From a checkpoint of a small transformer trained on Wikipedia: 8 layers, vocabulary 4096.
Each number is 500 + 40 x the weight over its row's rms, rounded and kept within 0 to 999. Layers, rows and columns count from 0. Numbers have three digits each. The size before them is the row's rms in percent of the matrix's.

# v: layer 2 attention value, 128x192, rms 0.0688, rows 52-127, columns 32-63
# o: layer 2 attention output (transposed), 128x192, rms 0.0602, rows 52-127, columns 32-63
# q: layer 2 attention query, 128x192, rms 0.0653, rows 64-127, columns 32-63
# k: layer 2 attention key, 128x192, rms 0.0636, rows 64-127, columns 32-63
# up: layer 2 MLP up, 768x192, rms 0.0667, rows 0-39, columns 32-63
# down: layer 2 MLP down (transposed), 768x192, rms 0.0592, rows 0-39, columns 32-63
v52 099:497477507467454510516525444531466552528460501495498464401513527546567486464504510458457516498476
o52 090:502488472499497484444460538515569555496469462544550584512515523497453565534505474543521471495535
v53 099:479405557436495502422505448569500586564401493491479533414492487496533477490528509466471521512430
o53 084:510534487545526538451504486521478560408514491560566567551451484501499409523523566554526515457524
v54 109:473461563430416528402509554566568505519497507542467458548479527565459495479527538423432548458466
o54 098:539557470485525513529472421516528461447583462483550520586467560558434473461509531481557482504521
v55 102:522564472649540475545504484473474518493545520485478542542502525471463495500461492537538469544509
o55 103:498551467540505493502499408538500482571438584509500470448517442517544503474501405509470556558536
v56 091:460515495524428452504539512530552484544507505537521475504484492533475476500514485511561503380569
o56 087:493485509496522553468497538532478550488503505506522549548535540485477482475553470533512460465495
v57 097:520443528463454463515478470536512452539562525494471471519472472557474480455507490483486515557643
o57 106:478498502516514523473498477540510506500510479507531522435458537470523472512539416516536526427482
v58 091:489590467371590509434511517550514497507468508496520490501503501478532473508507466531466471522437
o58 098:489508449416467557467480506526505496469438526511620545557489504512511441456533584496446461524543
v59 098:467388570407478524470494462592543498501438483496512468442522477493527493432504524458471533536430
o59 092:515526529486496565483423505506513467459495482573632513481503449462489442537504490511511492594464
v60 093:443458483464535497508464396513564552524631459491458521548530521439408476495468492522520497490506
o60 094:523515550525492503517562467487461494479524528490603526458490478491465504446420569544442475461494
v61 098:483514498600499511558522469496525477524584527512419471541510490506507496544529521482480522479529
o61 095:530503481569473460500512517469462455480507494466524536499504470481451524457539445534508499543472
v62 101:452460486421607500493480513492485522506489459504478527535535499484522486494481525555541505520506
o62 094:456548506499516500468559454505466491490487443487482532478501498490527507421487541470532571503495
v63 089:538571434599510517588492459393456427450556526481472493475461486516523549504520504507519481525437
o63 089:490477487463433477470525547529506515579414513451446516514520509522463455485478477505487401460537
q64 112:573473451431450514569493526509478488450528550429494478545519561476455509452410537499497529534469
k64 079:455513488542439466443435546443462469542497570464497548531474497492457482495487559557467579448547
q65 136:446478518457434443407503480540535469470440557572468463456512474462552487537558499490529475495605
k65 105:585573528564500611473507468531506513495525492448505477561519555554490476513430575523491518471455
q66 078:393505460437546486457501503557571505499499409505468455436457474532503472551531471533516431470487
k66 079:454485487493489458547433577501506539501495585505532558488482443479498496456540473471464496427445
q67 069:522535500512490537473454584452534522491499486508512495568554477513493520400458541507461512550500
k67 074:539501486436507495499479480529516524455479446484512513503478476561425527469488504504477539520434
q68 086:505558505572452478526519552551441485421494590494458496512484500499435536529493545529460542513458
k68 088:506482461489537573533481528534531505490570416514452452512500515523447521557414573559471478567512
q69 092:592530490566506529585423512504485488433554563506482491497486549453445584485469462490483540531462
k69 083:485495494531504513514533489560463520472495496516482461434508504525468462546474564469571494632535
q70 084:460534476498515384415569577529518565496490455474482510488581426484519422511508460526532479504447
k70 088:452492536497490464462496483460547476542499416501528497502496461440496507439478489531444465482518
q71 089:478511541510468522575453465508439416478464599565517507520542521488493523465548469547448472535485
k71 098:560523489492456495526564509515443513474545476511475461526536526512472492554467499480523536529520
q72 108:535518508479515458498507495469542474459436420524488522537520465513506455522522559497505458430457
k72 096:454514470536507588488543494522535518572533525488502472470517459539509513479475490548475511517523
q73 092:501484476545508459499526504523513518472430480520463525480536443474517470516463502527518532533454
k73 108:479534480497516539544507532481533464485490529531471479471461521488523505542497539517503525469500
q74 105:560475504425536552609462471535509416450478373497477526499527536425502486464488527512588471490474
k74 102:513498451499529497574492470498500486427423455490483437505488530489483469467542543542525504515531
q75 093:512543487494518506597476481540484466423462428455612580525448537511451555491544489501538516542508
k75 104:592494449511524572601482488495472456494491500454438496527446529460389461475453526464505552502492
q76 105:503518478592467427473441522486455519536542627462521470499532463468509554465544471442462526426447
k76 090:485502534515451493587488556488504515524484494472433494365427470544483526527447493476552595545510
q77 101:430481515500417430497522532531452525525465504496438430533522456499426496515534501536438463466500
k77 092:503534519474520516465477525451518519513534503480421473536508508484498509532426487490479504553598
q78 109:407482506540558522490532480487494512569469466550480458515573404504558456464534458486508463458444
k78 133:439498570517513471403528471527556510526503425578510477468479482492515527524527507478492444532539
q79 122:555530514439523515520490522494522466447516384445519546523472582447437504474463528529534526526503
k79 117:547467445540527519591480505494463446420518576427554555497479521468467491428497492533509544522539
q80 090:538492554398449473549515532499524490416548528565498535458368526568453525467497493561562485508518
k80 086:534564467534513606499480520530556511527514488455415524521555532491503501463480544480453478455554
q81 101:556496494463475489497463503514513516483508428448508524513496548487437502515478520543488516526513
k81 126:581515393509471538562492446467482449438485595463480605538465528469506517444500548556471540483507
q82 099:501498463492459507526468467556440509566441572495419480504538487472489530467561488473433488545465
k82 107:525471533447459479553477442478505567523491495514470457542521471506496525593451499493498521511473
q83 116:424476529573491524563500507515482479540523512550460456450560493486519466454565422474534435489503
k83 103:542487537489529465394536476464493470555521399536387479482482555494500484574486582480562500568523
q84 101:543453478416485490472560554481521494482479447481462507524478532452541458470434563557529520565561
k84 094:500533463525553516481498502497501469445468547509505476553511497512468488493555494516505507439456
q85 099:487504496491491511554440530472416551446469488511494533533496567480403555526483481525485515528493
k85 114:592531448414477484584446527478523490457512517438450475525504544462389571513468501501538497566485
q86 105:418577494526560518516508512472525538482537491538446515481440447603507485537528467546439484498479
k86 120:472479546527471499438485447489566514545574411570551509492518552523474462501507449545557425491519
q87 088:515582554556473502572414442450508482498501563434487553484538451477451509551520494529429505538488
k87 089:538483479460465483486571512483448447462519571469556561457518574453534577477440504534514549490464
q88 088:500560563486540510480448530484538489551565461490515517443540520544555483517487487441442510545535
k88 089:574435524456468528539515550523488521509390531518540530407532419513496494519472573561467512470426
q89 096:490510543503527546499517545562562444548424541472488451527540446569628467455460519487491520481523
k89 087:453478502498594479511497515499553482536498462504443482470515429538547505494537527524490466474467
q90 100:553565494518465540460437531453513488474475606502587536454450536500515552486507526516516478494479
k90 099:501491482447513525522524540481480513441430490488494491477477534554464511516512468460488593556491
q91 096:482456558573557550511538477510517529552449546509560475451514403519608569492530493501543473553526
k91 091:497506505513511517486493422529519521553509410430479429487527475529560498520438504503450508516471
q92 098:513540440439516473393502525561448488496468389490470479540488534454472483469522603509500485450490
k92 092:494489457422524480597451560492566495476507564531484416473518476526471473447482499533483524519485
q93 094:455518455467494460400466542500581488490487422521544480512559494516511458555517524508534498437487
k93 105:432503531524458464458491511521441471497489562558565514488466448463589520458576480495498494529505
q94 108:544523414502475505453465511559517519474475445464476531531481552492458498538489519532533568475524
k94 106:527479462466535466576458514452445388401521555491498565513442488439532478516567500495522494516529
q95 096:508518507471520525512528551515456526483557615457515532476444462559497555510492472495470508531505
k95 096:504469499486459512517484418543527570505521484522594555500561512506503490520489506518467487433516
v64 110:527478528450505426448449496459544539545476528538513584510504528395492581432509476560460456468489
o64 104:487528514479488514457493447473526508533523469549705539547520508520506556518522542522484496543531
v65 085:536437509500534494477491636436565444436535438465480481526526508524480557537440526538508462574460
o65 100:495490479487461474496515492468525488544554419445406497538442524473430486575429579474569516572480
v66 073:522501445617482539516500514516460499502583512506529528585444539553520548453524526449431530423580
o66 094:535524465564504513529492416510491506512498486451502489495494502556555547558487486489508436500565
v67 114:505514506505485559501505558502527432433510480455416463489501467575531505521476559456538537599571
o67 101:495489510470500504510496550495539514496511505489283489492490452468534504502500511469504513390501
v68 092:517517541498472501465488419589506559510410487517547499461507487529524465537465501564472460522584
o68 103:460459487519498525433516470496502568502494518528403519436535513463484445476507540529500501398466
v69 092:500509489617555501542485471475462548540517497483482494526525497500525490500480531477520544517487
o69 099:494486474605508464523504543507524557464429489494520497528560472603541443512443519495460465528527
v70 073:490578524462553489484487510509532541547505462494506463580520498423484461512497474546484459478518
o70 081:515507501513580416536441447603554475475513406470532479532541548519510518455514512496521518562504
v71 113:497583457538475578487535498559516411469500492477483448546509503551521519549582574461512537519508
o71 104:512479491543510463470493572491528501465487536446284484560467520497491556531503467529517483393473
v72 090:545453503469568503478521406458486504472488502490423542487454501451500538477480470544585487535443
o72 090:494481549407506489465527488480514526491566471561547504482511489466465540480473536457502447512497
v73 117:471500517410528436449471458526537564577458527540544536507514485385500511475519453503502436454445
o73 102:447515505467529503490513416477519489477520491516743496511475497517488524472504564453500487592452
v74 091:498470519470486449514505496475472512526476474498496509440515451468526481516539473510552492482609
o74 101:469437537533477504445406496458524475571509499513485509470533436604442488538490441535516531547584
v75 105:513441533499535426501444481429491493533452566541493555496475544382500557461527463513449448481507
o75 104:517509540485490472528528450478491488495520495547719513489453511528497473515504531520518477511479
v76 100:515549470616564499495566550447497468472528481488478450513520481564522513516525543534514525543478
o76 091:523506483514469490488492531427478444575538529450342452515538452475452569509477472506530508556456
v77 084:533484537533416526531511502470508454467537528485534510459450525490520555474535411441509549467444
o77 092:523452521534438515528520483447446404481469474496571472553489545451530483579509468501492539486451
v78 096:427481490395489493454499523563536514470587442497546464481532493569530463496445488514480528499509
o78 104:460480495484528516497485598543530474569505451492327530515492520470545472442436466518494519472549
v79 081:459492493412469484483510531546498489482526538535566550367476485458514478468476470504458490443560
o79 099:528521479517525529536526566483540473468586542454497493423493498458488464472489585509455481392566
v80 106:477543499598512526519535558439500440501584463479440438522520505566504508572504558515570552551568
o80 097:500485508554432490505495554475531517482463558507317460533569529449458444557496474498496526460520
v81 086:521536539552444557490447480538544467466467489481507547432480484511559523492505513448590491539549
o81 099:467544526493481509457461492547509510462471485495361570477479433496574500492538438507551505522487
v82 094:531531530444516453506494428497487526539508532500511562448478503432493454516501456496540454458503
o82 091:503527554508486533544493451531467466456518551556646503435454390544507478514513485463474496580482
v83 087:452494552411542453432487479514496546570517491505503526488531472464489433524546458537490495440539
o83 094:478476495519489490458458424508477496491478520570718539420505498557481487475501553435489475635481
v84 096:469384476433522462454473420526488525562479531516501464493520472474511434472539487448464511464431
o84 114:477522466497543509498551388539472458499479499514669508506445524505454404522515537476555525618480
v85 100:512460494543483553473543477555498410473476477484494406471538525518555491483546542533503538480487
o85 102:523452494544524457459482484515483509533534505487303510505533504477487530561451524518502481362461
v86 083:472444499501522520447494477533504497539495564490548433506491488556508526508499494485489515481462
o86 102:469469459492509492433416497483469500498419520504421501486478545496418479581505481516507443468460
v87 115:502488515431476474488490529425543490556521572514556576522518504432494532494475453484522482488419
o87 103:491493491519532544530502482468526461518486525488729521524508470463507485488521570499499513530461
v88 081:512526523527535531471507446576458476493450482520388510429524456480448459485468531498512476503503
o88 102:489533498501544481529505526513492507508590518472335508479485508494518440481496520507452547474513
v89 093:459451475527556520476481469471522528551476460503499516507537493521545458423500545500525485465461
o89 102:474466491491483445449470462509451542555427508503463482430508514483535506433465549462511494613539
v90 087:483443538488560507510539443444521546507536474491431441504495460471531472495544530500537438453497
o90 102:516502488518484540407444497494494545569481535511495495495528461533506480529563536482527514479497
v91 079:458478456423529546472495581506487509519454494531533501498548471534570492432547548541505519417465
o91 097:531487429476469505419543408475548531489489542512520517473539575532474516490527519535499488509507
v92 087:559504490585485529465549445495533461491562510503508511521596504516516492499553543520519451508594
o92 101:561459543533523458511440571470557490510500513479400480518509513455436501536554429572535518445504
v93 091:494502535506494478482481426466490494554524606501516538480502486454467495487458467458546506525549
o93 106:553530521470488467508452429488466467447545554501653526477489532547454533534502476482469532671467
v94 090:502573518508547494504538488541501533513549425497449472521545482530488468573441540539513501521522
o94 093:515532548447481520556509475553540497486500478424389497462520520497536483459453502492522550565534
v95 084:474529411417472445508473385504473466487445544495538481503460501490449473507541473415515524517586
o95 093:504463522480611503514493514541518503436526486496532476534471456520456433511541489479504455383484
q96 109:482547505410420577423498506532481458443579593437536480500474519476491504476581507463487543427461
k96 086:510447487558516495544559479491543515452484486534483545524530481462498485572574544470475446511513
q97 130:495517532509398596497490577515519490471525532451547513527512541547389522494489517512501551496484
k97 074:488499527489524518499496425479428549507491493555540505479498471501576465512502565468530441491477
q98 088:586460608446503536557404518496528497447494547499582543541474538456455547438475557475469527524507
k98 079:482450480574514507558422571453469442468577474469540500511524498515491528565486476524606482488468
q99 064:526437524449531561491474483478534584486466461485530550490505393498514439488554536517476491537434
k99 064:527518546470477483539521484500554485542444515537398529492459480438483494476500504489583512516537
q100 080:498553505482479510469539465465579488487547492536509481518553502501527504537562459515549497514496
k100 074:586599516547552522499435464488485539530509542538498510602474503510530501468454509576458543500542
q101 077:507421559479434588504471510465455478490482547454440472497536488453541463435469533406478549547538
k101 097:551486472517493484569453541436422417490520502460534499530454580480446528504474443510606466481488
q102 069:546508519501483559539475526475425469517469621467541437512489504472495521510508526446478601464555
k102 103:534470436560538551509450540482474455492502554399532470515502521503536464452446461510525480469490
q103 077:578501455516505506547461533495466531467520553406552542486441565476421551530405563524467529476505
k103 073:484485459587504517538543490495473472503534433497465525464504508518534583554514492584535491508486
q104 101:503557539574543453543477500494507484475515423519497491526520514494482519467492511531509536484571
k104 094:456497580449496478520457487450478463552532461551552477534451507461467517478502522476514503524534
q105 102:558512450531595500594478498552550522460529370476480471487516549483527491544530479549495469530502
k105 114:549529447541524512561546461483405463460502496499431527467452541458531535523451536542509465521520
q106 095:500451571536414519490547528408481455483577550554542589504469552509436570437555526472506502479452
k106 100:440452528524458490499479500497503505541540530545554479475450541459468476476492431433508605462498
q107 105:429496522513562478469560575517489486510506456523420444522600474498602426439515498508491456517526
k107 167:439479599482434464445542503562500542502506430572455450461517476567535497482550575429466506495503
q108 095:492555542481524440482632470469481513496518490531551497436485492476525495498489486518459539482427
k108 110:470498541515526519463490486516583514462477458529506413512511485536470478448516549539496456456515
q109 082:468452492517513488478458473537414539535512462535464490430517509475485411418484424523519516500575
k109 095:471489483476468464519533566466552480482537489555526475562448526486519484493572568485567464459466
q110 115:454490489510509481464506519576463475516481548502401505566539476472617504485527502458457438507528
k110 100:470526515539465517479452444561498487544445416507443583484524444528516549523540521516493486547510
q111 114:501513484504487451526466520601480512519495587492438471553565531465571425528466474554527493512573
k111 111:476575521475462571476471503522519435472518464536453480540546443560489557497562594486448508536538
q112 093:422477444521602476505487500474458487537558498512460418510533426544503486486539515447497500554498
k112 098:459479566455493455476550478521508506488439476509526500481504445497531422529477535444498517517511
q113 099:470419514485453453470519491466458528562485544537534510440452463520481554457531510428479459450481
k113 099:484491501482473447514491468503568465503440530480563555501507548488488459489484478436527563489529
q114 108:587515488503507525496481459510526501457502449500468505468477538465489567520476469505531533513473
k114 096:466505495540496527545567520462458437448517534500500487497490540487500528480590496522511455496465
q115 090:525538490518572470531413542532496533485463431441473456526526560516465512456542492523513422516531
k115 089:542523561500527542516503462505428521513504530525443517531529467526539518515491612534496552528578
q116 109:523465466498452548451448478484534503506513503462554503522451514492445457477415469511537517508493
k116 100:497481387502538503537508466525490453466537473497581521543502554486508497515561525525561515477451
q117 094:495553464460510457529492515532410475469549564444480473581545435501458479516472550522467442526552
k117 086:551490486462431553469534512526460468519480528508530484553525542613486503532525437535505568514550
q118 103:420427525516431440450540509459443493547489568563447431478502450495545528491542452462480467455422
k118 127:436462594410427441427483470584567531508460474530547485437517463549444471426508505445491545466501
q119 121:511563493530534556546423483562443474526498477459435490490528493500472534584453471547426504555503
k119 123:557564479536437478553583564531443458450520492473435504537478548561484566537552492575545476523520
q120 101:476528487519524504475464560527471502532461414463440440510526532503479499510499452524476551535485
k120 094:532529538486540539535539465503440465562502427543423544492485483507546545483487591472550425488530
q121 106:537542419444522527532499495484514427471480435467452539503488562507451610517530467468507453517476
k121 120:538491378597525503488528478466411520503522562468479537548475558530530478496530416570510537492491
q122 110:437433544500470465466541483486442448505467479558470465477444441482531490527573490449476505447510
k122 109:470448528518500454466478531485571601518507495506514436482508509484518460479566472459498496547502
q123 111:454516535543541486520539486476520528511540539547468532524445460498553514443564472467461423526552
k123 094:516528553451423504454502467528516488558489549522542483464473528503484471516460473459480581468491
q124 102:556504414562542551531440534565452446422530452435526512543464574469465514438457445542519469544528
k124 096:520525405527504519565545493457421471514597488471568500522482592457482478551538497548552508463495
q125 108:535551493511556523552497481482505451474525515520409500487467530506549484576495477513557514532519
k125 098:441545507499490507540591575494406440494515543508445508450472499528495605525614505508477475488466
q126 109:522485474540461594507455463529454531509526579439565459431477495518432522512451486509512546473462
k126 121:567514432480560551505477482489550463444500490384479568584528490479453547489463499518463524511476
q127 100:494493551449532482475566439460455433478525508566499490414427471449470534502512487480494502386459
k127 090:408494492493473494437503560547575539483491539477589542454425535467466528485576395477514494590470
v96 089:447417470547525495504491441557504544566514511505547534513490493478472448516503539553565465484524
o96 103:486482386552471517465501462498465525450489526534517534531488508433443476480495498519493491551538
v97 100:466417488478499498473496501567539561522463498541570506451512518517524492399480465502459579529424
o97 106:488504480533481495462508469543476554492446485557639415459513505457552502453482529546469477552426
v98 096:487464513545527505536415445460493528497449521502520481480432514404495504460509557464508505509571
o98 104:454458549496498465472472554478460598520431429547396529504500524527451460540549528494570521470580
v99 101:477572525519599526490435519414514484538464455512457517520490481532547554435472541456520469581483
o99 101:504496585477478482459507525458409528505503511517470554473458488453445569522490519541582540508528
v100 087:508488485564496502544503608477415423490465484474485489580497497476512512454485497502564596529467
o100 094:486503493534430436540566527549478498505446493546497482459480477496467467555486488503503471511503
v101 089:481530435530523469520514445526454545485534512472513543491495486516481425559534498539467447450572
o101 100:540545491508536533528520480466513558493516531442377582485528475491524473481576567509422450489498
v102 086:481539496513503528456440527487533450534540537513529560473504511557517485427577507501555467515507
o102 097:482427507487467524462452564468542538500531584538416520495454488449467508522561439499527515429529
v103 094:509518516461509481481514495558522527479441473497431451506517471502539499462547583471445482475476
o103 110:564508495546486502542516403501514539476495446503611511558445580447452551518560536473468438422497
v104 103:523486548520451497501538517563544438473494523504462535455463464504564524515541523523539479454528
o104 106:548529502508503511493582434510568437483570566484605558498408475434530510562532506541527485448489
v105 106:494507501512529521501542622526480463471518475453467461597492549462526502459486500479492481524470
o105 099:480520509460460540484539584501508496462498490529459492576508459506529509496473534492438563496458
v106 100:495522459487431519503518475484503496504481511506506543463476502437538505442478522473574489527499
o106 103:491522496552508502482512557509465523444522411524406502507549479466501490480500535540598430408502
v107 101:503526480571572469510444460417473534567512507484439527517526476487507503504494592485529474457536
o107 107:452493520541483468467439505428468517538413515466530537473511455561472491533577526456520468622517
v108 105:489469518487511520487503561400509450544541498500454462452536523481522507486508526485517463473530
o108 105:484420520519456440479460583449481499585462535459435481440509545495468536544479524476515480452495
v109 096:471491495496530498496448517578522489534438506545625503475519486474484483522473498537532474443546
o109 089:446485504535531461504512482583543471469538456532570479499479484463504497475499521487495527492475
v110 110:463517503461504503500498415611531506517435511527563566452498432496541452496535469422541465515475
o110 113:460498541495505536595493522552530473467508511447590536488454500444503480477489487412483549597492
v111 091:546475497483462524531542416584516476490419475478490524388495494421541517510556460508468538543470
o111 103:488590478485550540483512450550496565479511470462529564503480419448505449414503520450491509563468
v112 114:457585474565531506527443507470435570494540505469489552486491494503498496530421466570540492493534
o112 099:452514456579440484535495539564488545549478540494468498454451563516527501448433464554502481494601
v113 097:486557488529547550509533514470455503510524528468487512519527488517549535469544555491515510531458
o113 090:518476471509441486465508586509509555544466487483411527521526515488496552493517504507516457484527
v114 122:460429467434529499492456526493540542467526443517500502417521490517544490450451504548533497530546
o114 108:468453505413505478508470491481511522479535448506477439465505505461548525424412572475488529560512
v115 076:498490533509519499466503500471530485552526484551490565469484502567553525550503559507541489496486
o115 096:485554489500437550502508515462540445514501495489543547448439505417489495584481554511493540482538
v116 098:529503495493429524479501525568492506445510539491531539428464502502569524457503476498557466457475
o116 111:438466486555457592442524527514509567498481481508437519469487472526542528456538540488548510495509
v117 105:549439505483491523539456455443480461498505518473479439465472560475428512502473517442420603528521
o117 106:579489585524532442542494522483501487510534456514459464481510552587416512567417488477471555447562
v118 103:509372561438558491470520430529530555501448498514462483505487455464514467414538461445458515519476
o118 103:476489460464553528452472529566521501538527468490632534510494421467509483437478452556496507512540
v119 101:446454490390547489469482445610540554528459482507486518538484495505519441465468486502424498469484
o119 096:540538501470551533545520430521543554530551462576596524447423506521539433442483528537407484473538
v120 091:502446470554446461537442482472486492476577515488489526408493463454458454545458521445521549476591
o120 106:458541511550509519511485513548469477471502528505530490464501479535479411431475469542478550542581
v121 099:465468465452486491460487515368521550531569508510502563567495520582494525495489471526486498534572
o121 112:558548498491496518439524583474517557507522493503425491501500490588503532553525472529463490500534
v122 101:495438546490542494467440482564543505545492487472571424525523497532464501464502511493437474497476
o122 112:540504506479558513467476456518534535546529512446517511526600549572521478494526502540476493468501
v123 102:523490521535432474454542510484491479498478476510498454584490492488472510541461524589515515451502
o123 105:565513490540464493496562379529478501529542525602502516543470518330486491564425495572547509428512
v124 099:530587497549488513505559412555491530509469547500474481465438529503470504555551505492554476516460
o124 101:541547459516542546547533449520507500483512559458492521462418513540502506522552456482528503484465
v125 090:552507529501494566495517449549512447485361528509437462467503488483564465482547475463493481555386
o125 094:503506550487513521483510407512470452458429508528560530476474455506500485560422473519485497601462
v126 100:483467534562407466541487638540491462502525463528502465440522516493481502560486452579501507484611
o126 119:510491563535450468570509497511554448528501493541538369460499537450530532515440436524501551477518
v127 099:529483470459468516493539489509562453460506489504531491485472512494446490462561524405491528564400
o127 095:474520525461456553503530532464501393508512489459566537574458515458432496507528528485520533488494
up0 095:517495555466526455481545493455509494482507494544536553564553498512551500585528514556455508550506
down0 093:511540465442525507553481512470491510410459489507509480565479468478580493484512479517484413517540
up1 095:505579569511553453518442485481514444450515512502564501527519436468446460459489484486454496492505
down1 096:557513461559496576523448534518530554489545576516559469512442461497479510450466511480521534440558
up2 105:552592596530538554469521519481588506447503374474462547476483463467520549484509476466444479478468
down2 108:518544564529547560477522482455547419524498535477477557560492487476536475476515503502477500486550
up3 098:502487523543453503450586492481526514505488401490465449478482437436568449483473547513512446448558
down3 098:491439523500472522496499497442532535541491499533520525510503481466529593534512504588516445512568
up4 108:532458563582496478447495529484512500505445477526524476486482480474473466487461584636481464510497
down4 109:566437469487518523535533517432490545523508472503528489493551514448523541564486599559429471501524
up5 102:444536480429475423552586515458476541452527431529493507437498431536473461460515482500519501437485
down5 103:525482494558490498554517511517573483538517517499426498442536472414524481479537437521444474482475
up6 099:416446510490501424441549546504517478457521457502501514533604434518454568411522472519446433535500
down6 098:554410502499511510535480414554489503423436478565574434471426479481541622543472467497533520549449
up7 096:510431478454503517531564507531487541548465525526476454459456498435522471524585522518526538447499
down7 100:485488464506461462523511515544486511554582504444559499443497530468449451595500539509526448481468
up8 098:459505512496513501526472493501440484533565427537583406491488481543473514470500545459499481546528
down8 102:444511504470478578445493521518529490508446520524531487491481444539457493476533581513451541535496
up9 101:536537567553513474461454497552525458494571474469551490505478523406450484508541539500489542453468
down9 099:453563504540522544513425556474443522481559505486462561462479532500468480527396451560533515503492
up10 088:412546456436477412508578529513476505582476501539429498515518525445452527528407410453538510438527
down10 088:489490527452539549543440437426496492560593540472453446535502513505490545503502498462460583486492
up11 103:515463511579581421496561471492453487464452490504521554476497467523532505549475559519472481518523
down11 100:542496527499499547564459456455538471510445565499561431522455515534503496524468566442538514520488
up12 100:462517443461546444552475447491507508532514490557527432562478476452463493570504504475476530507512
down12 104:512510527539541507494521478571479450546468562521539445489500539524518475539470543515495487568481
up13 099:516465522425496499504478439505522450546458509524530501540464501531517555450508452543495469494512
down13 100:512536514483499467522524520563485520502518533455533421549540528532548566505419543555476552540542
up14 105:463497505515571467504459440496494516498446506455447491421577510480507473463504475540420511488509
down14 102:484493475476556378484492467496480473449472452460496589449556564425509479507523481528487451560490
up15 101:496460481504493477534440449458560559488537448476445503520489500475477491549533467500423494545462
down15 104:536453430515462496555469574436502494501495500517498448585515467507472542537433514543569512542511
up16 105:514493514406578421464486469451514484433513463546482508580529532455502481453474541485559487502425
down16 105:512497519431481473582521531454487431550444492547500509439536560467531506532563566394580532500482
up17 111:532524541508565516468481468469544480523491501499515517464496507518458505473489404521467475511528
down17 105:482474544450475519549536469452555485510485502486518536515540606458524581414485519507491458514513
up18 105:438445461466564451413529452488494474478565361527505467518508455483490503450595473498492534502446
down18 101:452505479524547475473520496541519520480468414488467455493434450441468479460569463494402502549510
up19 096:459428475555540492407553520438543539556466493586426466464447516532556514516588562426488449450515
down19 098:538574386519525480501526474532489513437480507508539480445475490434588512547506529520437537386525
up20 112:469455456471503529485544514458576469512548470523470473499479497560597453509484537471463412527540
down20 107:506486487534578517564433417501521520499430468502483512507437469540505473424477448470458504518506
up21 111:499508548552483446445533529493514562499491488567419490442521553493517520490523525486498516529512
down21 107:507561546502490445443504529593496494535536509505501481459509526484472544479510527478486526536496
up22 095:515563475446560533482526467534525574508471491549483416468487531496550491445420498483603469495457
down22 102:493550492451468501513540428499480470473506468532472516614518505515518474505418539469551515490450
up23 094:429546469484577473564496477511465494471600476476521479503479514564495409546443508531470491451495
down23 097:562527547480539537503485502461440406473525538409474430575492559450448483543470423579471506432505
up24 101:482514503505524500506483496431499597522473508548472553548464429483588490500571497433492539517530
down24 101:534486492522489573499505484457526509494450477465471538512472480495571563441501493471449502540466
up25 095:469456505498468547495604428440560502495500415497558500473477494470488548476529481485513459536516
down25 094:525559508531494442546528492441495460507435563492441580562507554556592491506433564466465506565559
up26 129:520568536503482448535496432515568528534532526524478512457496486501510533513511511478498524552523
down26 128:448552496511546476476487556505513541448448445472467466527532533587550496499531430449525469510475
up27 114:507527495523459456427513393441511542547542509488535541455516483485529501490525524496498494497504
down27 111:455564496540519471456493497512593515450442494554492500437540565549488507485522524456578446540509
up28 092:427500480489464430544566502435503453478560412526481459541565503483484508475465525477486495453501
down28 095:497540488600418513460524484522518540540476441525534488514474455485517395442488479467582513543543
up29 100:490450499512451480507601470437440468513526456541467520460489472436526526529534515532529520483504
down29 103:501547464441396510539459551550486520447494491485536514426486516506483519536488492480526458462525
up30 095:523522522497498515506430554517511497486496538506580560566508483467439511536523511586542398449558
down30 094:571441483551504515533496451484488552446505516459556545444462565471505498511412574526445500519493
up31 105:469454513515474541427551428469483570533552496569450492464536441470540461534519483483475498537428
down31 102:503512487546451517518486403441457475505499493420513541477443478482508549499537463465486557474395
up32 114:484521482507481457416547455531534472549502492575486441550494483512567525539586491549520500468526
down32 110:487518545545466463466503515524506624435506464516599444518448535409496555490520376499473475515520
up33 113:531483545474562481382439497425568551484545505578449506549472511511530459551541504578518511519549
down33 107:465460459499572466529429462547454542486468475497552473517501469515571453520512503469517467525527
up34 101:477547534538561535527495512499409483533477448484528492469556522528490556525523477598472434575492
down34 104:512576483549445525551450541516541524545436465474454470499512539495448435446514538553545541480466
up35 100:492514545486531475484520490487550477548449479539547493481423509454550485580529523542555472537504
down35 104:496392488506533471581519546483427545506443447477453459555473555469515496472424477505450469494481
up36 107:498553487452529514524485499491555415466552463531518502517483424451522503492502517499441532398519
down36 103:566489441462430508574515529534557447491527544467512519534519484460443523495533536539415508498576
up37 108:453483563503526470431546462520499480512542501489524544481492444450567512431504476512508540473536
down37 104:525527537551519599505587474514477533458538458505483522496551499458492466499498509490514465460457
up38 093:493544441501508479543594537498523484514490520571499537475422525476574475559508493475549510520499
down38 088:453469564471518509505504526449513501422457477538541438512564472490441578487579486562553469538489
up39 096:517537537461457462473517535561413581572534501553566534548516512504451471504482505576449517431515
down39 097:504447478527497579473519487558502507481588511449497582574415509531511434615569480473505513445475